From a checkpoint of a small transformer trained on Wikipedia.
Size: 10 layers, MLP 256 SiLU, vocabulary 8192, 3.74M parameters.
Architecture: value embeddings, capped logits.
Training: 99M tokens, 3332 steps.
Each number is 128 + 32 x the weight over its row's rms, rounded and kept within 0 to 255. Layers, rows and columns count from 0. The size above them is the row's rms in percent of the matrix's.

# layer 3 MLP down, 64x256, rms 0.306, rows 0-24, columns 128-255
size [ 98  88  97 118 109 103 106  97  95  91  99  92 116  94 100  93  86 109  88  88  98  95  92 101 118]
[[161 136  82 165 136 152 130 189 108 161  79 185 154 164 156 147  89 143 154 143 147 133  45 164 139 120 107 158  47 112 139 117 191  85 102 146 143 102 167 136 140  79 154 137 121 100 170 151 170  95 170 216 112 104 122 130 165 150 166 138 154 149 135  93 151 176 154 124 127 116  52  79 196 113 140  61 104 127 182 142  72 148  91 136  85  78 104  84 123 110 157 136  62 172  72 155  80 143 100  83 160 142 142 123  74 141 118 176 143 158 199 133 117 114 160 157 126 124 100 100 160 111  86 116 131 172 105 125]
 [ 72 160  92  88  95 136 138  99  99 148 123 158 111 119 139 174 158 212 158 153  92 121 150 152 133 127 130 152 149 158 100 144 137 144 103  92  91 111 110 169 220 124 208 130 159 179 145 198 134 149 126 144 119 127 148 150 100 185 146 161 161 112 122 117 115 120 146 169 152 166 151 129 123 154 179  88 141 143 118 111 152 134 219 115  66 168 129 114 122  93  92 150 134 170 129 165 165  96 156 133 144 172 137 117 139 150 128 120 125 126 145 149 103 121 115 162 130 169 103 126 137 149 180 170 169  79 137 111]
 [139 151 133 131 127 123  92 100  63 127 146 122  91 127 100 109 176 144 102 114 131  42 118 125  92 139 139  71 159 164  70 144 137  68  90 122  94 121 100 134  88 122 116 156 130  77 104  63  70 147 137  84 112 159 147 159 124 125 113 151 147 132 130  87 148 170 115  80  66 139 174 100  80 157  99 116  86  37  79 133 160 142 161 108 162 111 131 126  91 159 156 112 105 129 145 105 150 133  86 139  91 207 136 170 127 175 109 165 122 167 122  92 162 158 124  68 144 120  95 193 134  89 164 149 137  59 138  68]
 [135 144 136  92 159  98  89 130 120 117 199 102  99 128 177 142 103 137  76 140 126 101 167 101  18  85 175 118 189 135 122 136 105 134 150 144 114 100 173  90 112  86 111 108 129 174  90  97 127 117 164 147 157 172  87  91 148 100 122 155 137 130 165 161  79 112 112  84 128 143 152  95  98 198  98 119 111 135  83 157 157 178  43 112 132 238 111 128  84  51 163 153  94 125 123 132  99 131 111  77 147 158 157  91  68 140 219 158  88 125 140 114 154 116 172 113 104 159  93 132 124 105 160 113 166 177 142 125]
 [100 154  76 165 180 134 157  82 157 155 211  75 161  86 123 166 108  97 114 119  71 155 137 141 202 101 108 126 121 148 129  63  98  91 211 151 116 107 206 106 125 133 139 118 148 139 150 147 128 131  98 106 177 108  87 136 110 140 123 117 137 111 160 132 106  93 156 151 174 127 131 103 159 162 130 139 102 108 178 114  86 158 112 110 123 203  76  97 154 119  80 127 132 152 151 154  92 119 145 124 110 113 104  77 127  49 151 155  73  86 165 142 103 104 149 140 104 110  99  60 100  80  98 143 106 172 111  68]
 [165  96 106 230 173 116 135 127 177 123  80 168 103 140 135  78 188 161 118 109 146 115 115 126 179 152 133 172 130 117  89 170 122 154 105 110 141 135  83  87  96 121 124 119 135  87 180  93  91 119 140 126 160  73 168 161 143 189 113 116 138 124 157 158 122 126 141 127 144 140 144 138 107  59 116 152 129 131  83 112 119 105 229 117 155  78 129 154 101 184 148 170 178 165 129 135 140 109 110 153 143 140 158  83 150 111  74  89 143  82 116 110  81  75 124  69 114 132 155 127 135 118 138 111  81 130 105  87]
 [117  92 103 181 129  97  75  78 108 123 131 126 199  74 117  69 145  93 116 149  63 108  80 129 109 133 133 161 159 147 151 101 108 147  90 104 122 131  79 121 126  88 143 117 163  87 150  88 141 129 106  97  81 178 130  51 122  65 122  66  93 136 122 133 165 154 162 168 141 133 103 135 153  96 110  84 157 197 120 120 131 164  66 167  94  81  86 122 114 124  63 165 125  92 118  62  96  90 103  54 123 104 122 127 112  84 129 116 143 133 142 166  93 114  93 126 116  72 108 149 108 113 148 123 142 153  88 116]
 [169 170 109 106 106 160 103 104 121 137 163  51 107 133 128  98  97 134 141 163 121 214  60 116 178 186 161 165  77 125 137 123 112 113  72 133 138  95 152 156 142 135 129 121  77  67 115  91 120 146 116 165 147 141 105  88 123 115 125  72 142 108 138 114 106  56  50  98 149 109  80 121 113 117 123 102 139 111 136 130 109 114 152 156  59 128  79 132 101 118 192 160 117 127 128  95 125 151 137 113 126 122  86 155  99 139  84  92 145 145  96 119 159 172 143 146 166 127 176 129  64 121 155 110 154 116  86 147]
 [129 186 152  83 153 157 164 182 120 184 139 132 101  80 137 121 121 110 108 155 165  96 133 152 164 131 141 106 108 116 159 165 121 120 143 158 116 161 198 139 163 164 169 154 126 119 155 210 153 128 142 160 123 105 110 144 131  81 134 123 153 155 134 110 137 121 170 148 104  87 138 161 140 175 166 103 162 178 187 145 126 123 143 175 127 126 145 118 118 150 109 109 128 130  97 144 160 121 148 137 163 106 129 133 174 134 106 181 102 150 235 188 134 177 130 171 141 130  74 115 129 127 162 155 156 147 160 128]
 [142 136  83 106 145 136  82 147 163 110 112 150 107 154 179 115 106 133 145 132 117 109 167  82 139 118 160 184  96  83  84 110 135 118 118 117 184 110 133  54  27 160 106  75  90 129 158  65 164 101 203 147 109 179 140  85 128 113 103 115  86 173 135 127 101 165 172  80 112 154  56 143 138 133  74  71 113 101  99 105 107 113 122  83 143 125  94 175  75  68 101 109 137 134 134 200 132 102 133  97 136 135 126  76  65 140 122 131  88 134 105 165 107 133 109  81  95 163 133 151 125 149  76 116  84 153  95  89]
 [143 156 139  91 107 157 163  93 137 132 154  47  64 118 117 117 144  68 184 191 119 101 142 125  81 114 130 102 137 171 208 138 116  89 134 140 100 143 129 150 170  93 130 158 149 131 152 132 103 100 102 103 127 108  92 151  99 104 157 153 117 129 107 156 114  80 134 151  87 125 158 159 106 155 180 107  99 140 142 152 153 165 112 187  90 212 139 143  74 157 155 104 123 112  99 114 129 155 121  68  93 164 148 134 116 130 130 164  85 165  85 202 120 127 138 157 177  88 111  77 128 137 159 180 153 108 150 112]
 [126 161 143 101 207 105 114 136 117 122 122 183 136 149 117  78 105 140  74 137 191 111 106  86 105 193 110 115 168 113 135 144  92 164 135 148 128  98 110  90 123 125 126 134 132  33 102 150 173 147 161 115 132 148 106  84 134 135 139 135  92 174  87  76 109 141 140 144 126 114 114 123 131 101 101 146 187 141 160 101 107 119 125 171 147 111  98 124 147 113 126 109 124 186 107 134 147 104 139 154 152 122 128  80 134 155  85 130 165 149  81 115  76 225 157 102 151 161 165 138 100 132 141 110 123 137 145 125]
 [108 192  89 178 182 106 100 153 167 116 173  87 173 148 157 111 109 171 155 109 130 137 149 144 159 131 139 178 140  94 166  83  98 152 133 109 138 151 169 149 101 155 132 159 172 113 120 134  75 145 146  82 118 142 166 166 180 144  84 178 137 179 174 130  50 116 172 125 136 152  90 115 135 117 129  84 118 203  95 190 134 103 102 154 162 181  96 189 161 155  97 136 159 104 141 174 103 106 199 133 110 107 112 129 184 110 114 122 142 110 167 141  95  97 133 123 101 180 113  77 129 102 133 100 122 172 149  70]
 [106 160 188 103 105 187 116 119 138  93  75 117 123  95 119 131 112 132 141 187 103 118  89  42 115 163 113  93 109 156 121 137 218  73  71 117 133 126 156 126 173 181 168 124 154 133 164 150 123 201  99 170 187 178 137 114 111  65 149 149 130 123 112  63 143 115 144 127 173 102 110  72 189 154 131 102 110 133 129 148 139 107 104 141  91  86 107  88 139 109  65 155 125 132 119 207 127 157 144 109 165 117 179 109  84 183 113 151  60 103 160 154  75 115 146 132 116 150 157 127  80 125 132 153 160  75 109  74]
 [135 183 112 113 145  85  85 101  61 122 129 123 130 163  88  85  98 119  75 103 144 144 136 172 150  93 116 134 135 138 145 143 122  76 170 123 103  99 122 135 113 126  90  89 102  94 136 117 170 111  64 108  43  95  86 110 130 153 131 155 104  86 132  90 133  85 127 121 115 121 139 120  94 140 110 107 123  80 110  96  78  73 170 142 136 215  69 139 185 104 130 126 144 151 112 126 173 139 136 118  87  74 105 121 149  86  91 119 136  69  85 114 182 118 143 158 150  91 179  77  48 179 135  90 190  63 102  89]
 [152 125 115 155 145 128 142 108  84 157  44 138 141  65 126 125 104 184 125 111  84  93 101 140 109 157 104  92 174 181 149  91 160 136 117 124  69 121  99 129 149 135 137 101 161  94  96  91 109 147 119 144 148 151 140 112  59 178 167 100 151 174 113 120 160 158  76 134 168 148 115 134 145 101 149  96 108 156  98  77 130  32 119 190 124  82 156 131 200 127 132 123  96 116 156 162 127 108 134 143 128 120 101 141 121  87 133 142 113 180 128  90  70 135 109 148  97 136 109 157 145  93  96  77 105 111  81 121]
 [178 142  83  77 186 168 127 125 115 128  94 139  34 150 103  93 201 166 106 102 120 177 129 142 126 148 153 108  92 136 151 146 167 123 112 107 173 100 105 152 127 102 173 162 162 112 148 120 116 121  96 105 123 137 136 141 115 131 162 166 158 199 104 127  22 152 144 158 112 115 177 133  91 113 103 136 138  76 129 155  95 154 122  53  19 102 101  87 117 139 134  88 164 157 159 107 189 162 196  80 154 125 120 128 133 159 135 155 102 101 140 109  89 127 134 128 111 126 141 114 109 147 120 163 136 114 114 107]
 [169  81 141 120 133 116 153 149 135 130 141 152 121 161 159 100 104 132  43 139  99  63 205 111  73 131 135 169  82 141 136 120 131 171 140 163 162 124 139 127  64  72 128 111 149 131 104  98 143 117 154 116 175 210 149  99 117  76 148 160 128 105 141  98  20 117 184 176 103 179  96 105 107 140 128 110 157 108 142 139 120 154  90 130 126 176 109 138 123  98  93 137  78 142  97 145 117 145 102  86 186 115 175 112  82 178 189 167  87 177 170 126 160 115 112 156 190 152 107 150 132 141 101 208 145 216 140 114]
 [157 126 153 128  87  66  92 127 171  95 147 143 201  96  74 120  92 133 104  90 153  77  95 157 116 163 130 140 117 124 122 112 101 166 144 142 106  47 178 151 109 103 166  70 140  72 135  77 100 133 152 140 150  86 162 154  93 125 133 105 117 169 106 109 101 180 152 149 155 135  94 151 150 129  93 146 115  62 147 100 101 119  84 116 171 118 118 136  93 130 196 145 189 128 145 161 123 111 154 119 117 149 129  88 165 113  88 155 193 111 138 113 122 114 142 165 104 121  98 109  78 136  99  85  99 158 140 149]
 [146 123 173 112  89 167 142 141 114 136 132  84  67  83 142  83 136 141 109 139 150 170  73 158  86 170 134 152 178 123 153 120 152 151  99 130 134 143 136 106 144 169 127 141  87 128 102 106 137 146 173 140 181 181 106 126 138 128 167  74 158 117  94 160 143 115  57 158 161 123 129 110 129 121 178 147 108 170 149 131 204 100 153  28 157 139 137 155  32 167 122  67 120 181 143 128 166 130 142 151 106 204 146 155 146 148  57 123 144 149  61 134 169 193 108 107 161 117 148 191 167 181 147  78 155  84 140 163]
 [154 190 146  77 130 100 176 141 119 112  56  95 127  99 112 121 125 121  80 127 140  99 136 103 160 103  93 117 199 104 199 138 119 116 137  70 155 187 184 153 103 102  70 152 188 172 106 110 166  97 131 111 134 171 137  95  85 107 106  89 107 119 165 120 167  94  51 150 120 170 141  92 111 145 125 181 134 194 124 129 145 102 114 100 141  96  72 104  86 115 123 111 148  97 106 153 112  54 130  80 145 103 213  58 143 137 103 169 174 190  69 106 128  88 126 117 125 120  96  74  92 184 109 153 122  77  86  86]
 [ 99 119 154 157 151  87  96  89 198 126 146 193 145 105 147 108 137 135 137 201  94 110 117 144  85 114 101 154 157 143 134 156 110 114  66 182 106 184 118 138  76 196  86 109  88 110 144 141 172  82 130 102 191  74 134 128 122 150 130 116 155  96  97 153 127 144 148 101 115 155 133 145  71 131 115 101 131 147 105 132 122 198 134 155 174 159 105 121 118 107  77 125  93 139 106 171 122 163 119 140 143  83  79 114 103  48 145 128  64 151 111 170 125  94 117  87 125 164 161 132 138 132 117 157 116 148 137 168]
 [135 110 152  64 124 176 166 105 129 150  80 157 127 131 143 131 159  64 125 170 105 187 178 117  84 134 109  66 177 144 156 186 136 107 134 109  92 154 118 173 124 147 109 172 120 107 134 147  69 180 172 164 108 163 129 152  55 116 111 128 127 126 120 120 167 146  55 145 136 131 200 150 135  94 153 169 103  78 160 136 142 129 127 142 144 205 101 157  93 141  93  95 152 111 145 128 167 102 144 153 127 135 180 161 152 140 116 104 162  98 125 116 185 120  43 122 110  81 108 143 123 119 130  99 164 129  96 145]
 [211  57  67  97 148 139 103 161 155  78  99 133 126 142 101 150 121 145 123 120  37 141  78 149  99 127  58 130 153 117  91 119 148 153  94 108  80 196  37 191 142 143 123  96 121 128 115 120  76 134 115 131 130 151 161 128 129 119 159 159  80 163 137 151 110 108 128 150  98 156 166 126 109 166 144  73 178 108 113 138 139 138 129 189 142 102 131  88 125 131 137 115 102 158 123 159 110 109  78 154 128 105  86 141  85  63 102 120 157 102 103  33 149 147 113 135 120 121 186 188 107 107 145 104 186  38 148 149]
 [158 126  84 153 149 116 133 197 139 150  93 180  90 175 178 112 136 131 152 112  80 108 133 134 108 133 116 114 198 170 184 137 132 157 116 118 179 196 154  94 159 149 140 112 145 173  91 167 101  96 155 107 150 162 143 117 169 141 195 153 165 146 187 141 191 180 161 153 141 158 158 128 116  74 147 145 152 178 115 160 130 153 140 101 171 107 121 132 178 128 172 136  76 200 156 147 139 121 164 121 183 124 142 122 131 104 164 102 141 133 167  89 102  85 115  51 121  98 131 207 183 132 103 153  86 145 115 141]]